config = dict(
    d_model=256,
    vocab_size=4096,
    norm_place='pre',
    bias='none',
    decay_fraction=1.0,
)
Each number is 200 + 30 x the weight over the matrix's rms, rounded and kept within 0 to 999. Layers, rows and columns count from 0.

# down: layer 5 MLP down (transposed), 704x256, rms 0.0495, rows 115-181, columns 224-255
# gate: layer 5 MLP gate, 704x256, rms 0.0482, rows 116-182, columns 224-255
# up: layer 5 MLP up, 704x256, rms 0.0505, rows 116-181, columns 224-255
down115,221,269,207,187,223,198,163,225,189,170,188,196,202,159,172,170,203,217,153,201,204,190,213,193,224,227,194,195,184,226,167,244
gate116,179,127,231,253,189,191,155,156,205,242,172,236,163,238,212,207,232,173,230,228,217,207,207,247,277,117,208,258,140,189,242,197
up116,200,181,207,165,167,152,213,212,174,235,142,179,225,207,188,214,210,182,189,236,186,96,157,182,235,286,197,212,212,185,233,172
down116,213,176,188,175,214,171,160,236,199,203,213,203,159,203,170,212,225,212,176,242,215,215,151,213,252,202,212,202,212,182,202,220
gate117,206,213,183,140,209,205,254,181,257,167,216,184,145,197,198,208,223,231,239,251,177,206,203,218,212,164,175,146,196,196,201,162
up117,142,208,152,186,224,151,159,215,171,179,221,247,173,227,148,263,225,210,195,230,250,211,167,274,223,170,209,186,218,160,227,229
down117,230,170,180,214,128,184,163,161,234,189,183,255,161,144,238,209,251,214,184,217,243,189,204,200,255,215,211,216,204,256,223,221
gate118,196,201,174,212,186,187,152,162,244,237,222,210,206,176,132,205,183,288,205,208,193,200,165,143,225,214,157,229,205,182,111,207
up118,235,208,216,175,204,237,194,192,141,152,222,174,181,181,175,215,169,209,202,172,223,197,198,193,190,176,199,235,180,213,191,177
down118,246,222,191,263,193,201,184,226,195,206,190,199,210,134,180,184,182,262,211,241,160,182,175,205,214,224,220,209,206,214,242,158
gate119,227,230,277,160,231,232,209,158,211,212,173,206,206,195,176,176,201,227,192,171,193,172,165,197,196,177,202,173,229,222,254,210
up119,188,195,234,183,196,212,211,192,204,196,184,241,188,216,217,215,237,206,136,183,148,182,199,202,179,284,178,191,203,165,204,182
down119,203,146,254,188,192,171,199,208,240,202,177,204,180,192,214,241,180,233,196,235,182,202,225,206,211,129,206,211,176,163,192,191
gate120,268,163,176,158,227,203,190,202,192,146,188,167,209,139,198,153,245,152,158,218,189,171,258,185,181,172,209,181,177,217,198,208
up120,208,169,217,211,222,203,166,193,136,230,226,207,175,192,176,194,239,164,148,213,190,172,200,149,204,228,174,177,223,193,160,197
down120,174,178,202,175,231,207,208,163,216,209,216,238,155,226,178,221,217,151,187,192,152,183,170,176,196,168,180,221,236,192,204,149
gate121,186,195,215,234,201,191,246,244,234,204,186,158,179,212,203,216,170,176,188,185,184,195,211,181,210,183,152,139,249,223,202,248
up121,178,270,182,218,224,197,216,155,200,185,212,182,178,183,227,198,197,218,223,188,231,161,230,243,220,201,196,211,263,258,275,207
down121,204,217,142,201,270,196,192,185,209,202,178,185,155,127,195,186,205,197,228,216,189,153,210,205,174,221,185,192,224,231,206,182
gate122,232,157,226,192,229,203,166,184,258,201,223,172,194,252,189,214,253,211,181,168,213,215,207,184,184,182,219,177,159,148,221,192
up122,198,170,181,164,244,218,200,187,221,179,154,258,192,190,219,161,223,186,210,156,250,181,240,203,214,140,177,217,222,153,300,188
down122,175,175,236,221,240,211,197,190,169,203,209,256,186,178,209,192,239,188,195,129,178,213,192,148,279,195,153,199,197,162,264,204
gate123,154,191,239,191,212,209,202,190,192,183,161,178,167,175,203,248,191,190,134,217,233,158,220,220,130,208,137,202,177,150,218,232
up123,177,169,206,178,170,221,199,171,226,192,212,207,191,193,262,250,231,198,160,238,183,266,210,263,198,152,160,199,255,186,177,176
down123,238,222,195,261,228,181,160,207,187,206,214,177,230,194,157,221,169,241,182,236,194,210,241,249,221,193,177,206,245,220,196,190
gate124,149,176,232,209,204,174,255,224,203,165,177,183,207,170,213,148,211,139,193,196,282,189,264,151,149,204,184,185,210,206,183,205
up124,180,231,224,186,124,171,185,171,191,163,206,192,248,202,248,169,134,216,172,199,225,172,185,185,198,199,152,149,205,209,187,237
down124,154,215,270,192,202,218,287,189,196,254,265,134,242,227,173,177,194,186,225,219,156,235,216,174,230,222,217,185,157,201,185,271
gate125,191,202,177,209,159,223,232,240,185,203,193,236,165,171,209,209,246,191,218,146,190,206,208,217,185,259,161,194,166,184,152,254
up125,247,201,176,221,158,268,161,209,186,223,84,214,148,174,176,230,213,173,177,195,200,176,254,203,202,227,240,214,178,180,190,203
down125,176,186,184,237,202,188,204,163,189,231,236,205,204,253,178,191,204,193,183,234,228,233,201,175,204,231,175,247,195,174,192,188
gate126,196,211,238,249,235,229,223,189,184,229,191,223,254,154,205,192,187,179,219,217,214,209,233,180,187,223,165,102,226,203,251,200
up126,270,201,222,196,185,175,239,249,162,229,177,230,194,218,175,211,226,141,148,235,226,199,208,128,224,190,189,270,209,184,218,202
down126,219,141,153,170,153,220,248,227,208,198,187,172,222,201,243,208,166,169,169,173,194,163,215,232,158,188,233,166,182,226,190,179
gate127,197,209,186,176,236,231,160,158,236,236,246,174,176,255,201,153,153,203,217,213,181,125,191,212,241,157,215,212,184,243,219,206
up127,189,221,215,157,247,160,199,202,232,189,245,187,225,220,197,178,192,209,264,207,203,126,230,144,170,189,236,142,187,210,245,214
down127,196,158,196,225,173,160,172,216,218,203,181,138,223,191,186,219,154,205,255,248,141,216,209,178,224,219,190,234,206,158,189,235
gate128,183,209,225,197,218,176,125,223,195,146,157,218,151,227,203,215,184,171,136,162,208,227,212,168,246,157,213,246,205,209,202,160
up128,178,220,203,222,209,203,199,258,190,141,260,198,179,176,187,237,196,205,220,189,201,215,171,177,162,155,224,151,207,165,165,237
down128,179,261,203,200,232,193,224,229,216,255,212,210,230,161,207,230,159,189,198,192,167,147,174,230,222,241,181,216,213,249,183,156
gate129,190,197,220,244,201,245,206,172,156,211,214,245,182,230,189,198,145,187,160,191,271,162,195,169,234,219,189,177,166,181,167,206
up129,177,230,225,189,243,161,202,229,190,152,207,232,191,187,162,238,183,199,195,189,224,194,246,163,161,279,163,202,175,213,213,220
down129,199,262,222,179,239,188,260,255,194,247,155,256,210,214,202,175,239,210,219,171,209,173,174,238,159,178,255,196,176,204,254,244
gate130,188,143,192,219,190,182,191,196,222,220,221,173,198,201,174,156,164,163,168,226,202,161,182,203,213,230,218,167,275,223,192,180
up130,189,168,173,232,184,188,133,187,188,193,160,179,141,206,214,224,205,177,183,223,214,190,242,185,204,164,218,186,225,216,167,210
down130,230,146,195,188,250,217,232,194,174,139,260,214,149,212,200,229,210,180,194,202,203,227,224,207,148,226,218,168,229,181,180,229
gate131,243,212,233,199,236,192,185,152,172,206,232,198,221,231,177,210,207,205,172,174,199,201,240,183,203,208,176,206,195,231,187,176
up131,236,218,196,187,196,220,203,160,111,182,253,227,234,214,197,188,217,191,205,158,221,185,208,196,228,248,198,198,218,201,213,198
down131,190,238,197,210,173,216,225,154,174,182,226,164,247,196,185,172,219,234,194,200,201,152,217,194,162,225,177,168,198,230,247,209
gate132,175,240,182,199,212,163,199,206,273,235,182,192,170,201,215,197,168,219,223,181,198,197,203,178,204,166,180,169,217,215,201,214
up132,205,184,234,175,203,220,236,204,210,185,209,177,196,204,223,173,201,155,188,167,180,171,198,210,209,204,122,154,260,216,227,168
down132,170,218,240,209,210,138,234,180,194,215,227,168,212,212,227,204,152,167,196,156,244,222,176,148,176,207,210,185,247,235,266,207
gate133,198,159,171,203,223,147,220,236,219,240,178,156,180,177,202,185,175,186,203,167,236,205,188,202,216,171,163,232,214,164,206,223
up133,185,215,212,200,218,173,169,219,217,186,162,158,223,213,242,172,201,172,173,200,191,189,178,165,222,151,198,237,206,166,236,204
down133,192,243,163,186,185,188,148,230,227,161,147,197,207,166,207,244,173,229,191,179,195,208,231,132,184,212,196,212,188,170,184,224
gate134,187,202,170,161,222,176,235,180,204,203,184,175,153,219,196,190,194,196,191,205,194,126,198,198,246,251,158,189,162,174,255,166
up134,204,259,221,171,192,169,185,193,220,160,164,194,233,257,190,207,216,203,138,256,218,250,219,202,229,199,179,216,179,195,288,203
down134,235,205,228,204,237,191,188,229,177,165,195,225,217,238,194,232,194,186,211,221,200,203,235,182,171,165,209,167,209,229,246,158
gate135,170,250,198,124,180,173,218,181,204,216,251,229,252,194,222,175,195,166,225,201,230,207,198,151,174,159,227,207,201,174,217,221
up135,204,143,192,217,234,180,156,209,174,228,232,219,189,174,172,209,233,202,148,167,216,199,171,267,255,166,171,235,207,216,267,187
down135,249,172,206,194,191,216,150,209,222,196,217,236,194,215,263,148,263,208,225,252,189,208,155,202,245,263,185,189,228,195,191,228
gate136,211,189,166,230,228,178,226,245,186,209,186,239,187,165,194,164,186,239,233,264,216,203,195,146,272,151,204,181,224,176,162,211
up136,206,185,226,194,227,206,229,223,183,207,202,201,195,182,214,188,198,190,244,254,246,215,200,148,186,172,207,223,184,190,184,231
down136,214,212,198,245,225,245,169,207,164,205,214,220,201,225,151,219,154,254,212,280,201,265,161,199,221,218,219,186,224,194,167,199
gate137,202,230,189,241,188,226,191,191,234,185,186,215,190,193,214,201,191,205,184,161,219,184,218,169,193,219,245,172,223,212,196,184
up137,182,209,177,207,195,153,185,231,152,161,210,202,159,204,220,192,232,183,233,208,204,245,165,148,202,206,159,181,228,213,186,227
down137,232,151,204,210,200,241,223,194,211,202,220,283,187,208,173,210,193,174,199,236,225,240,204,220,149,187,178,227,216,182,258,238
gate138,178,198,197,222,219,188,160,175,216,205,179,153,246,155,207,232,249,228,129,186,166,188,157,150,193,209,223,197,201,201,200,191
up138,177,219,224,155,199,205,160,159,136,133,243,204,147,189,209,165,212,230,166,226,168,190,168,194,228,187,207,252,234,202,254,171
down138,240,213,181,194,247,195,230,163,150,205,230,152,187,231,222,158,183,202,171,195,189,189,177,209,193,195,214,182,203,156,265,152
gate139,198,179,205,225,201,199,219,191,208,231,215,183,249,195,240,230,137,208,172,161,172,168,207,213,238,222,198,187,170,161,205,152
up139,218,208,186,155,248,219,166,204,165,158,228,232,187,189,156,178,216,204,187,196,194,168,185,169,253,155,236,241,171,195,167,231
down139,174,221,223,236,209,171,138,228,191,166,179,243,187,194,192,159,161,199,202,164,179,199,183,211,241,161,174,242,185,224,187,189
gate140,140,215,244,227,220,151,193,201,268,166,226,196,256,206,160,274,217,203,231,193,185,220,162,214,207,154,210,141,222,234,198,135
up140,233,196,189,193,181,161,190,215,188,257,156,232,189,194,245,237,190,204,177,206,217,187,232,249,181,260,189,194,219,209,179,239
down140,179,165,184,235,175,182,217,207,169,158,172,211,189,196,168,235,220,154,161,176,214,238,246,169,203,210,164,209,247,183,239,222
gate141,249,213,239,194,177,206,208,166,157,198,257,166,222,193,164,215,186,160,218,172,211,219,225,190,212,242,255,183,201,230,246,180
up141,190,202,174,218,186,191,191,196,206,163,136,225,204,237,194,187,163,188,182,202,188,230,249,226,234,210,160,178,187,186,191,247
down141,220,229,202,191,233,269,163,214,188,244,200,240,203,178,220,186,195,123,172,186,172,252,197,222,207,244,202,181,204,190,214,212
gate142,223,242,183,228,150,138,173,244,235,253,165,169,176,211,205,190,262,225,226,206,223,259,237,217,226,231,169,207,199,185,231,208
up142,204,176,192,165,212,172,182,223,197,178,197,240,181,190,207,231,236,251,144,203,235,183,207,196,176,161,202,186,186,244,199,226
down142,182,214,156,155,197,237,225,223,256,217,239,255,135,209,226,219,209,197,155,194,226,177,235,249,167,243,187,187,171,195,174,207
gate143,208,193,232,206,223,177,208,167,216,202,181,196,219,153,193,188,241,209,156,204,248,180,191,209,170,237,153,161,230,210,185,238
up143,162,183,211,145,195,187,143,211,181,204,189,239,266,198,260,241,171,130,201,234,174,220,218,171,198,264,225,178,217,209,206,137
down143,155,171,141,165,185,156,231,202,194,143,203,142,211,180,208,171,154,182,188,236,205,189,201,213,186,230,209,241,164,224,231,183
gate144,174,198,182,268,206,171,159,202,231,221,219,203,192,263,207,213,159,199,144,202,217,166,173,223,213,196,139,275,172,233,246,192
up144,144,207,238,209,206,191,250,184,226,189,241,251,236,208,209,219,130,159,205,221,183,230,216,226,206,195,162,193,216,155,212,236
down144,149,240,164,241,189,258,200,215,224,223,228,244,183,212,205,179,163,204,184,247,193,238,241,222,171,193,170,226,184,197,208,225
gate145,202,211,151,200,201,210,176,231,236,210,176,204,174,233,228,181,242,163,162,223,155,179,245,234,171,202,173,220,225,179,218,204
up145,209,221,163,266,193,248,213,157,170,192,186,209,185,170,222,216,231,164,177,144,185,193,185,212,219,222,223,186,173,154,209,233
down145,218,202,223,167,171,200,178,239,185,202,191,221,218,247,188,206,230,237,169,184,216,172,280,238,197,202,232,202,235,203,169,153
gate146,193,200,179,247,171,176,209,167,167,222,182,211,183,223,171,212,222,195,227,159,253,176,182,219,222,202,173,150,247,164,203,218
up146,235,240,202,205,196,217,227,219,210,236,217,203,181,229,162,226,216,224,244,225,204,196,230,217,268,236,167,222,247,192,184,189
down146,167,211,227,206,190,223,157,212,171,215,263,230,179,177,227,227,150,218,212,242,231,201,146,228,204,162,230,192,216,182,143,197
gate147,183,243,207,169,232,181,187,204,189,191,179,196,270,208,180,203,188,223,164,179,216,227,174,203,181,235,213,134,213,186,115,252
up147,228,143,215,174,155,169,149,174,213,229,237,221,200,196,225,181,192,222,178,232,248,158,200,165,152,216,226,231,177,215,235,161
down147,236,185,209,206,163,213,219,153,179,195,206,196,191,207,206,212,161,163,207,204,179,249,176,133,172,162,133,175,226,227,250,249
gate148,212,180,217,213,193,184,225,199,189,144,190,216,215,190,191,169,176,201,176,249,232,212,236,166,182,181,176,211,183,213,164,163
up148,219,197,243,215,183,215,229,259,151,221,165,229,232,167,222,226,210,226,212,202,189,141,219,187,234,179,178,256,191,166,223,191
down148,198,195,303,228,192,164,187,221,196,200,173,210,206,178,225,211,185,215,195,232,215,234,227,239,160,229,225,169,225,195,199,190
gate149,227,189,201,213,210,198,237,163,211,246,185,213,211,166,248,198,227,207,171,216,182,204,191,107,248,232,211,171,206,225,219,141
up149,186,186,196,161,204,177,154,231,128,165,159,189,174,227,171,212,178,210,223,223,227,195,179,235,131,208,241,224,190,209,185,263
down149,196,156,206,221,169,191,169,201,144,146,175,182,210,173,160,170,218,227,176,173,237,232,251,154,173,178,177,248,229,224,242,220
gate150,162,178,267,199,211,175,194,170,223,192,215,174,183,196,221,187,176,245,212,219,205,210,157,169,212,219,135,224,207,231,192,216
up150,194,206,213,174,200,192,177,185,204,208,205,203,199,209,251,223,184,266,189,153,212,217,202,144,175,246,157,167,237,195,168,171
down150,243,239,222,199,246,163,149,153,178,195,197,197,225,156,223,183,168,169,240,147,189,207,206,212,142,213,228,203,197,219,167,185
gate151,171,206,140,195,162,240,187,293,213,167,217,183,242,138,159,187,225,214,207,223,188,225,182,215,211,217,211,190,208,236,179,180
up151,198,224,224,195,222,225,241,243,251,204,180,195,246,212,187,180,206,228,186,199,219,204,165,211,199,194,237,218,190,166,169,279
down151,192,211,236,195,211,202,216,218,260,215,173,240,225,233,148,251,229,199,185,234,212,197,191,244,217,208,153,200,204,196,226,168
gate152,184,205,265,227,159,184,232,118,210,239,224,165,229,212,240,264,190,146,192,160,195,170,220,213,211,203,170,224,196,170,188,186
up152,203,177,199,206,218,223,235,300,198,176,161,191,201,196,245,176,217,218,163,207,209,254,162,222,193,242,194,233,198,206,172,243
down152,171,212,167,209,235,144,182,207,230,212,167,310,221,257,207,130,197,194,253,214,221,157,121,220,198,196,222,173,164,238,224,246
gate153,147,262,166,190,105,187,226,249,188,154,198,207,173,141,158,183,184,204,136,224,158,197,156,206,223,199,227,200,167,183,150,201
up153,123,222,180,209,147,171,218,198,231,154,242,241,197,203,157,186,213,180,137,189,157,242,101,227,185,165,236,216,156,228,169,195
down153,208,216,164,197,209,157,188,238,195,194,235,220,164,191,208,204,253,259,243,189,204,216,181,178,199,231,191,233,226,211,182,193
gate154,178,161,203,247,184,152,152,177,208,270,204,192,144,194,260,223,250,198,183,204,176,203,212,219,222,191,210,208,257,200,217,225
up154,229,208,211,151,213,184,209,262,179,176,191,232,236,206,140,169,199,177,211,185,175,181,239,191,192,221,197,171,203,210,164,223
down154,218,164,219,172,191,201,225,230,186,224,214,195,203,183,175,158,241,186,238,135,211,200,214,202,184,209,196,186,235,166,183,211
gate155,216,169,213,198,232,146,221,181,164,221,212,202,184,204,174,204,241,213,196,255,224,159,191,218,206,191,188,229,222,197,174,157
up155,260,168,205,173,163,183,151,236,216,190,191,178,211,184,177,239,207,180,193,216,247,233,182,203,226,245,178,205,249,212,208,184
down155,173,211,214,268,168,197,181,244,143,195,129,239,220,221,188,176,212,186,183,214,221,242,200,220,176,204,193,214,237,164,150,200
gate156,181,196,166,277,167,204,124,237,153,203,201,191,214,216,222,157,256,261,229,235,203,196,179,219,203,235,172,211,165,252,206,177
up156,206,174,179,177,209,181,251,221,206,155,190,213,212,208,209,181,234,194,190,160,153,283,220,226,225,190,236,209,181,256,250,167
down156,182,209,193,271,224,215,221,235,211,191,217,192,204,190,243,211,234,260,186,162,221,225,222,224,183,216,187,202,191,237,223,156
gate157,163,213,158,165,158,180,224,205,122,226,239,222,200,206,172,228,199,177,151,242,239,215,187,186,173,198,166,221,128,194,197,259
up157,216,158,177,196,251,216,220,245,155,159,218,216,153,216,252,188,234,210,199,191,148,189,193,210,175,168,184,256,183,168,168,193
down157,180,191,161,264,177,234,224,195,219,256,223,206,207,94,198,129,232,210,198,218,201,197,156,203,188,192,202,175,183,148,138,140
gate158,236,198,241,197,222,214,225,153,258,231,225,153,233,234,210,193,234,195,233,212,166,252,227,246,259,218,231,224,165,240,227,180
up158,213,243,301,171,210,209,133,221,197,148,190,181,209,210,154,224,176,169,206,219,205,188,207,193,214,196,109,222,224,210,180,150
down158,232,228,237,178,228,195,136,216,171,175,204,195,170,214,193,223,187,197,186,217,190,181,246,184,225,124,195,159,226,216,207,228
gate159,137,166,165,204,146,161,233,182,174,229,223,162,155,232,172,177,198,246,122,228,157,199,176,233,189,185,175,207,276,199,224,184
up159,164,220,175,193,257,187,176,208,227,167,168,229,140,159,282,163,188,211,210,185,234,194,241,191,239,197,203,251,174,152,206,199
down159,162,191,199,192,176,211,209,226,219,238,178,217,194,216,207,196,142,196,218,205,170,219,219,181,203,222,230,209,235,210,151,199
gate160,184,177,209,226,182,217,224,117,241,226,229,222,210,212,164,232,189,195,183,140,226,202,156,211,154,171,238,165,261,199,231,240
up160,220,219,244,164,249,167,229,223,246,205,246,211,191,199,188,208,297,201,182,185,216,157,165,214,216,167,208,218,177,161,218,241
down160,189,170,259,171,261,188,213,203,237,169,250,210,165,244,173,193,271,168,191,185,148,209,167,194,160,217,234,144,154,189,232,263
gate161,186,246,143,188,178,193,217,170,198,205,186,186,247,173,231,183,168,181,203,214,194,247,181,203,222,173,204,185,218,183,257,195
up161,220,181,205,229,208,229,215,191,164,201,234,209,153,208,226,200,219,173,185,167,220,203,216,172,139,177,176,169,176,229,202,157
down161,211,212,219,167,219,234,158,228,254,164,173,196,178,166,220,228,194,174,155,189,173,163,161,186,227,198,165,184,201,218,236,196
gate162,187,237,174,192,213,209,231,249,222,203,170,221,241,185,159,189,211,190,211,178,233,170,163,226,178,129,233,195,191,211,208,242
up162,196,219,197,161,180,210,206,144,196,173,177,199,188,251,170,145,220,221,170,195,177,186,224,183,208,261,189,203,195,227,189,237
down162,199,199,137,218,184,220,198,226,210,240,196,175,197,190,233,229,207,203,165,219,192,258,248,147,131,228,197,183,224,189,226,208
gate163,187,190,241,179,226,151,183,183,225,166,196,163,190,240,193,169,193,209,134,246,224,215,216,228,227,171,147,173,178,229,233,170
up163,214,186,177,205,201,211,201,173,187,158,228,191,178,246,180,166,183,176,212,165,201,201,144,209,271,172,220,225,212,201,167,292
down163,188,180,233,219,152,125,230,197,154,165,214,275,176,186,232,171,162,267,219,127,177,189,156,158,205,171,176,149,212,189,197,257
gate164,166,178,204,229,245,190,231,233,161,148,214,222,157,211,181,184,175,188,182,240,247,223,197,205,147,197,175,200,224,198,233,141
up164,196,204,253,171,162,241,234,180,215,151,268,184,185,193,183,217,184,248,187,208,199,225,247,200,203,265,188,204,195,211,202,148
down164,181,216,235,187,140,171,231,193,210,146,183,178,164,130,191,226,189,158,190,201,179,127,221,161,199,169,207,200,207,236,223,161
gate165,170,160,167,206,193,206,198,207,215,164,187,213,215,229,194,227,193,116,172,205,190,192,227,201,216,178,243,233,209,171,230,208
up165,187,148,212,192,160,198,177,238,233,205,188,201,201,207,203,223,160,115,256,168,184,216,204,194,194,218,209,227,195,189,204,213
down165,171,180,248,203,198,154,205,211,235,237,197,191,246,194,217,212,201,168,254,157,145,206,193,233,231,188,177,217,201,216,148,207
gate166,233,249,196,224,221,201,176,157,265,136,207,216,201,179,154,220,186,209,199,222,187,239,180,247,217,206,245,191,156,295,163,203
up166,107,159,214,208,252,229,186,221,208,149,219,178,174,171,136,200,219,201,222,195,132,176,187,207,227,210,180,215,239,220,249,187
down166,233,224,203,181,216,178,186,215,225,264,204,179,205,197,159,199,132,218,264,222,181,204,230,197,250,223,253,243,191,177,240,229
gate167,189,219,200,200,190,201,149,213,196,216,223,229,162,215,201,184,168,189,126,202,225,199,170,239,243,185,167,162,199,171,214,194
up167,207,169,177,182,207,248,190,232,174,157,202,207,161,206,160,203,245,196,129,142,156,194,217,164,166,187,252,286,244,229,177,202
down167,244,166,196,187,191,208,230,215,179,227,193,208,170,196,227,174,256,249,219,205,208,168,216,182,176,239,185,229,209,239,178,199
gate168,165,184,191,241,207,259,168,128,209,224,191,251,255,148,265,263,169,213,192,197,203,161,193,220,243,189,169,154,162,221,196,212
up168,174,179,222,157,234,153,205,165,211,189,173,237,203,251,183,232,189,249,205,209,266,167,125,176,221,219,234,195,174,221,274,181
down168,114,222,196,194,212,187,227,186,255,206,219,213,185,269,191,173,154,204,201,233,256,274,217,166,239,229,198,199,125,163,247,214
gate169,215,205,284,212,247,232,272,155,242,128,220,266,233,262,229,207,207,218,227,171,206,162,134,209,216,212,207,240,185,160,198,194
up169,236,234,234,174,208,284,187,189,133,222,214,209,119,189,211,207,245,192,187,234,215,254,200,205,187,232,169,215,221,226,229,243
down169,181,234,231,205,164,226,173,205,209,207,247,234,199,218,183,161,214,239,201,173,180,188,168,234,203,213,171,210,214,221,191,188
gate170,179,177,179,231,149,170,165,190,171,249,138,185,205,206,180,189,174,222,204,171,230,198,196,188,196,171,160,212,201,191,156,222
up170,179,173,233,192,214,173,210,219,217,247,183,243,222,199,246,224,206,182,164,210,186,119,224,229,224,207,164,196,223,234,156,268
down170,193,165,214,240,232,240,173,180,199,207,190,231,198,208,271,227,200,190,192,160,184,227,219,221,225,233,153,170,197,209,207,189
gate171,238,153,203,228,222,213,217,175,231,175,181,111,198,199,199,200,168,170,230,190,267,151,200,256,183,192,192,155,193,272,173,161
up171,181,244,185,178,192,192,229,181,184,218,255,218,213,185,218,192,218,216,195,159,159,234,214,185,204,159,225,210,254,148,195,157
down171,251,184,159,239,150,193,196,240,227,188,197,162,195,217,227,214,229,148,150,231,206,195,141,186,243,263,178,187,174,202,225,213
gate172,207,219,171,178,220,181,201,193,194,189,169,229,204,179,135,185,150,258,232,219,222,171,181,130,230,166,245,219,217,223,181,182
up172,229,204,204,213,218,173,219,277,207,242,212,202,218,212,166,200,240,129,193,161,230,153,170,207,180,243,177,170,126,242,180,239
down172,204,181,194,190,194,227,229,209,169,156,205,181,235,219,153,156,164,192,216,240,215,226,193,182,215,185,221,213,144,179,134,218
gate173,223,198,153,173,220,126,188,258,219,230,213,205,225,203,249,191,231,120,206,226,183,220,147,204,225,173,231,187,223,193,238,300
up173,218,205,160,228,182,180,163,213,209,204,171,176,196,199,193,214,191,157,232,200,247,125,195,213,185,181,246,199,186,183,216,230
down173,226,151,248,172,215,178,262,213,167,226,239,192,176,256,249,133,201,171,158,243,138,236,209,194,168,209,158,219,187,232,150,221
gate174,218,179,170,205,170,272,217,236,230,219,167,182,210,195,200,158,214,210,220,189,154,259,229,219,244,185,205,141,214,250,188,255
up174,228,223,133,141,194,168,273,218,220,237,207,255,195,236,228,255,256,200,176,229,226,200,196,197,183,167,163,192,205,176,204,195
down174,211,201,208,162,219,162,179,192,168,261,192,239,195,166,245,214,175,179,211,209,152,129,176,220,237,230,157,239,184,187,228,200
gate175,200,162,215,232,179,191,192,174,195,202,223,203,200,246,252,168,173,173,206,192,233,257,197,211,225,190,212,203,238,209,212,188
up175,218,170,191,222,254,243,206,216,195,258,197,212,216,219,254,218,152,264,197,269,120,225,182,212,170,196,220,243,227,212,197,221
down175,171,237,172,188,188,192,199,210,224,167,143,231,247,198,209,199,230,208,243,195,218,225,202,155,203,215,253,187,139,203,101,198
gate176,167,162,278,225,179,200,197,220,152,163,213,206,223,160,201,270,210,193,220,183,234,173,215,230,223,204,193,214,179,209,156,146
up176,149,161,193,141,149,218,183,190,250,209,199,176,232,212,178,186,199,183,243,176,204,161,222,175,210,248,229,163,248,211,207,226
down176,205,186,193,183,201,214,176,187,217,270,211,171,204,193,169,248,176,166,245,233,191,189,213,189,207,144,215,145,165,221,180,247
gate177,217,170,235,187,267,203,151,211,176,193,187,197,243,203,253,202,186,216,202,214,194,207,204,174,234,171,229,237,229,171,186,200
up177,206,222,221,176,214,187,175,225,164,196,255,192,148,155,216,192,220,250,166,257,188,191,209,147,212,223,192,189,178,197,159,120
down177,147,192,230,191,248,179,127,280,228,213,243,173,223,133,223,222,199,173,97,219,143,223,229,267,237,248,279,177,206,198,223,245
gate178,185,235,238,184,176,229,239,196,220,169,188,172,209,226,261,170,164,157,196,206,213,204,238,211,142,188,202,211,228,188,197,212
up178,241,220,200,257,207,184,203,205,188,176,222,231,169,240,139,213,200,203,205,217,200,196,247,255,213,200,170,219,220,155,149,140
down178,219,185,265,172,154,218,153,245,247,173,191,286,177,202,173,234,261,191,166,180,224,209,238,179,243,203,181,163,234,168,193,213
gate179,228,208,157,206,207,187,158,197,195,254,202,179,220,127,163,208,120,209,189,257,140,133,220,234,220,162,185,204,229,204,164,196
up179,222,200,197,133,180,152,205,206,217,174,181,241,180,203,180,200,182,192,230,190,160,194,230,209,195,175,212,223,212,243,136,187
down179,218,238,202,142,227,214,167,188,209,204,192,271,230,180,184,198,193,174,175,182,156,207,194,211,223,197,212,175,222,194,145,213
gate180,167,182,156,195,198,204,187,222,180,121,183,181,250,207,232,207,192,198,218,225,166,199,159,237,196,257,197,144,170,212,221,197
up180,173,188,193,198,174,185,231,202,193,221,200,196,249,203,274,161,187,166,224,225,207,202,209,228,192,210,236,177,208,215,187,188
down180,183,224,205,209,205,233,253,148,183,258,232,197,239,223,253,219,169,188,254,190,215,214,164,193,210,196,178,212,179,215,210,244
gate181,188,222,233,153,218,223,270,162,212,211,171,214,233,214,183,198,179,193,213,150,159,214,119,224,256,180,180,189,202,157,198,241
up181,214,181,232,191,189,181,192,205,133,209,196,192,227,175,202,183,162,187,164,217,170,226,256,180,166,229,225,202,176,217,244,243
down181,179,199,213,229,188,222,176,209,170,183,205,237,183,222,176,231,185,208,210,177,229,202,241,124,130,187,226,220,224,209,154,155
gate182,248,206,288,221,215,205,184,164,173,188,210,178,201,179,190,164,238,178,182,213,221,208,211,208,246,195,195,172,197,230,223,204